From a checkpoint of a small transformer trained on Wikipedia.
Size: 16 layers, 73.6M parameters.
Architecture: LayerNorm before each block, learned positions, biases, untied embeddings.
Each number is 500 + 25 x the weight over its row's rms, rounded and kept within 0 to 999. Layers, rows and columns count from 0. Numbers have three digits each. The size before them is the row's rms in percent of the matrix's.

# v: layer 9 attention value, 576x576, rms 0.113, rows 148-154, columns 384-575
# o: layer 9 attention output (transposed), 576x576, rms 0.0994, rows 148-154, columns 384-575
v148 094:480498504482487470478476510469506525506518502498531496553525513494494471488470512485517506492501500499544499494504535519492469500532474549463478517478493480485509505472478497479511490519491480473534513503507482507507462486528517485560511490486480529534546519495526535506462518500467539508465462513451504464526533508476555520461492514563561471500517488482489511521506494532491467553489484533504530570555515503497523506501500522495495477516504507467467475481495450523482477559479457469484529456490479532521485551498472490481515517490510533525477498466505496474492510513494496500
o148 092:520503548460505478525552546547477510504512510527469523480528452530525479530487488484516494504489494489524501454453510491517508572453479527498522491470520541491511455493530549500504509485505501510478496502466521485496477503525509491489492512475533507441480496495465486482482464513495512562514474485499476518455480458509481506538495482457473480514491518465499454490459470495492530499492479497511526485498540481485467516488503474521526514499526468482524584500519472456517508477525545512490522477475482511492536499490484554517473481488490497506501514522478521520545516458535499530
v149 091:498516490512497563489475484505526524438501467495538513457475510458481581495484493504488519496475529519461497489507491479485480501475485527507530469534472514486542492532527494515515458497429529486506493496527513497533512501489500502495469514477482500468505513491518460500513467506475449494543503488535467557549509513483538568488520484480494492504503470474494506507432503519462524483475520473481519486491451488525477501507496497545517529530512532467472503479529515495518547476497504509508498499499536496485510531522501501485497510500507516478478505519548510511501554513491511508
o149 093:528496534470499475492499462468464464507509499474485520524513502510500482459493479555511503507507520503521495533487470528461501496479483455539434520492513489514501486470522512486469505537528485454469490538513531509503529489513469519504522479539465526490448457495548492481491515499518497486496485496476535499486482542531468486483481499519505471522488519462470489494563497468559476513485487502535510503488528500443487465478525539492444462512495540471540495490529465521468490500515501490456466527532496512488498512541466533511509518511504536477530469517529479477490506526511472501
v150 097:518481500528517492512502488568524540502472484512482513487516478516514506476509500478472532464507533520494551483535520498509475493502523511530478530474458469480476510536525462525488500495456489518499497477510522508543541508489497492480485534491467512480524519475514498517538514496531466486500479453509482518562472490534505550486486534501521507494518505497494501512470542477495507480521500475511504520482495567498479481456534511536476472498523517470477481537475522514512506532508481519483521489489503484506517467514545483509524481482536443543465511486524506513483482487590476501
o150 096:507488507501450446554468478535527507463501540481516461505505507488459497511500517509469485459519477515496498481512496510495496540531476515511473511509549519521521526522469515523498553504589477547486517484504505507481506494469502508554504465535516492489504505495481486491502508500495538517509487495469519481454490494468467439479533482500509493482486505510489474537520464477499522464497464515522539496497487485461490518534465490434458500506475492495548517502519493505466471473541512496495446457465481514475525535517511492494540495474504569496542480447478482474528496549452520478
v151 096:499478452487496547462521502552470515530479521528508542464526502513547461503482495518510459463493528469523523456529524501511540504505482514512498477533485517513537524480461504458482472480456479471506513534544514558533468436504475481538510454491530519478533473492508494463501520529513497536507513506518519523516478458529494514516496477499484528514458528566496528476492516537531504467526488486482528468514479487487503501521518484533495491489493469499522477523517508462520482502492532479522471469521479503507520497477500516486518529529540509455489491488478524543489520491497465511
o151 097:498486519495490467512524522483507529502509558508506482540499524542475482501506504479490507505502518535527542514514530483495504537513482469496490506487529476438504519539500543510476517534509504534475463459468475475459526493480538474499495482488502490499476505549485495477460494519479532487486575499454557506496498499491509480525529480485517494527526515500508450497493466428480529521478508463527472541479489473505520468509458516521525502487520528479493504538488479511502497480509556471431476526515533494501514514524471487535504488512537489478530507511508499497501480567535530526
v152 092:445456460508451514505528506486525547511512539508497438505478481517515492495467494505480476468502488441513468517521549516461517516512515479502506480493504511555494478492501511444513514510540502478525489496523542489520476544480481447521503487510509490528545488528493500469538499485489468531563490514526514499497458461560491500492506491502471522508490501504489502455510519502474514546533479453517501491493498487490505515544516496466520477473535493546524458523513489529531514475532540514486487550521521511510491533475468504561500516535487477475524436508503499483497498523481457496
o152 093:541530505507563532481484505513506480493506469479548514523501509478487555478493474520499519552500515565511488488478486490501486531511475488539503507481485509453481495504487507543527429448550515530503475500467510495479500465492566518468501501480546533469464486478518511503527484495507469475469529523470495495521483551504514478574490520536528512493534466495521500524460487508492496498477531521485516555527499511491478519476454507528531542513492490487514461505522493515468507482484452495474488550445508478511460480514481497506508539482480498464490533475528477518503561512493506487
v153 085:501483509530471534516505515525489517526519524484516524502494479503493493500495500473461509519460515556512524518462507480494538464501517436501488496490510535485539510541498489545488515496484494499454478496504496500516521485494492520491535492519439483489517505469499477498515492515498507472472495474507509479475467489513510496487508494530492471505498554515494502496512514533528481518483514498530553521474516509454503523485503493535521524497459528523551486516543463507505472521540458522501569458532486504532503525496540474483521474485521445487462505511508476547500461454510515493
o153 088:484509505484509495530466470502513497486474470497503436509515517513466536454499541501540510481513473480519461445484507521479515520521526556463546490476469485545466507491503492469480506500498504526514530483469502467479527478492503492498505533507527504468474519479492504521519509520463481514534466506488511560497491564520474495509526506513512519515537494451518508490447509502529498493511472502501494482511493526526476456462504515523509464497523496533495530514510547515448482474494516495502526469528514494502512481500455509443542490473493560485506498475481481449500497539502517486
v154 095:505491508524542487485526450464491498482513452487499472458452508536504526546542494481530484501490466514496446533516482505455473474474458473517508473531469507472504501488518496474459521539518493468529484498495528472474496509505490495506474518492463483511505493512526486480466492485476423477497489500468494491505527489532503459488485547488527511500475488480513477512492486477496528519484505545486486518498486524515472526515531494478497508468494514499502501439515517518476483535498507545412509454456506515452504498485499499514488531491510474466481557483531487522500474503521483479
o154 095:489515479510481494503497483526515499545482488521495520483518532521474474463484512490481470479520516468516525484496506472484493531523508507523495531464481466507510515489498494506484496451514435508515483527537519572498521543509505499523496504450494581462512512447500478472513496519515523500467526512490526507508541498439494504499470451487492493517557492473465518502490530494504460478477484485485486523525511514506492479527510470485461504525504482497496483519497532519522487545514460483524482509485527469510457495534473474507501495512492543483519464499512457503506510487506516491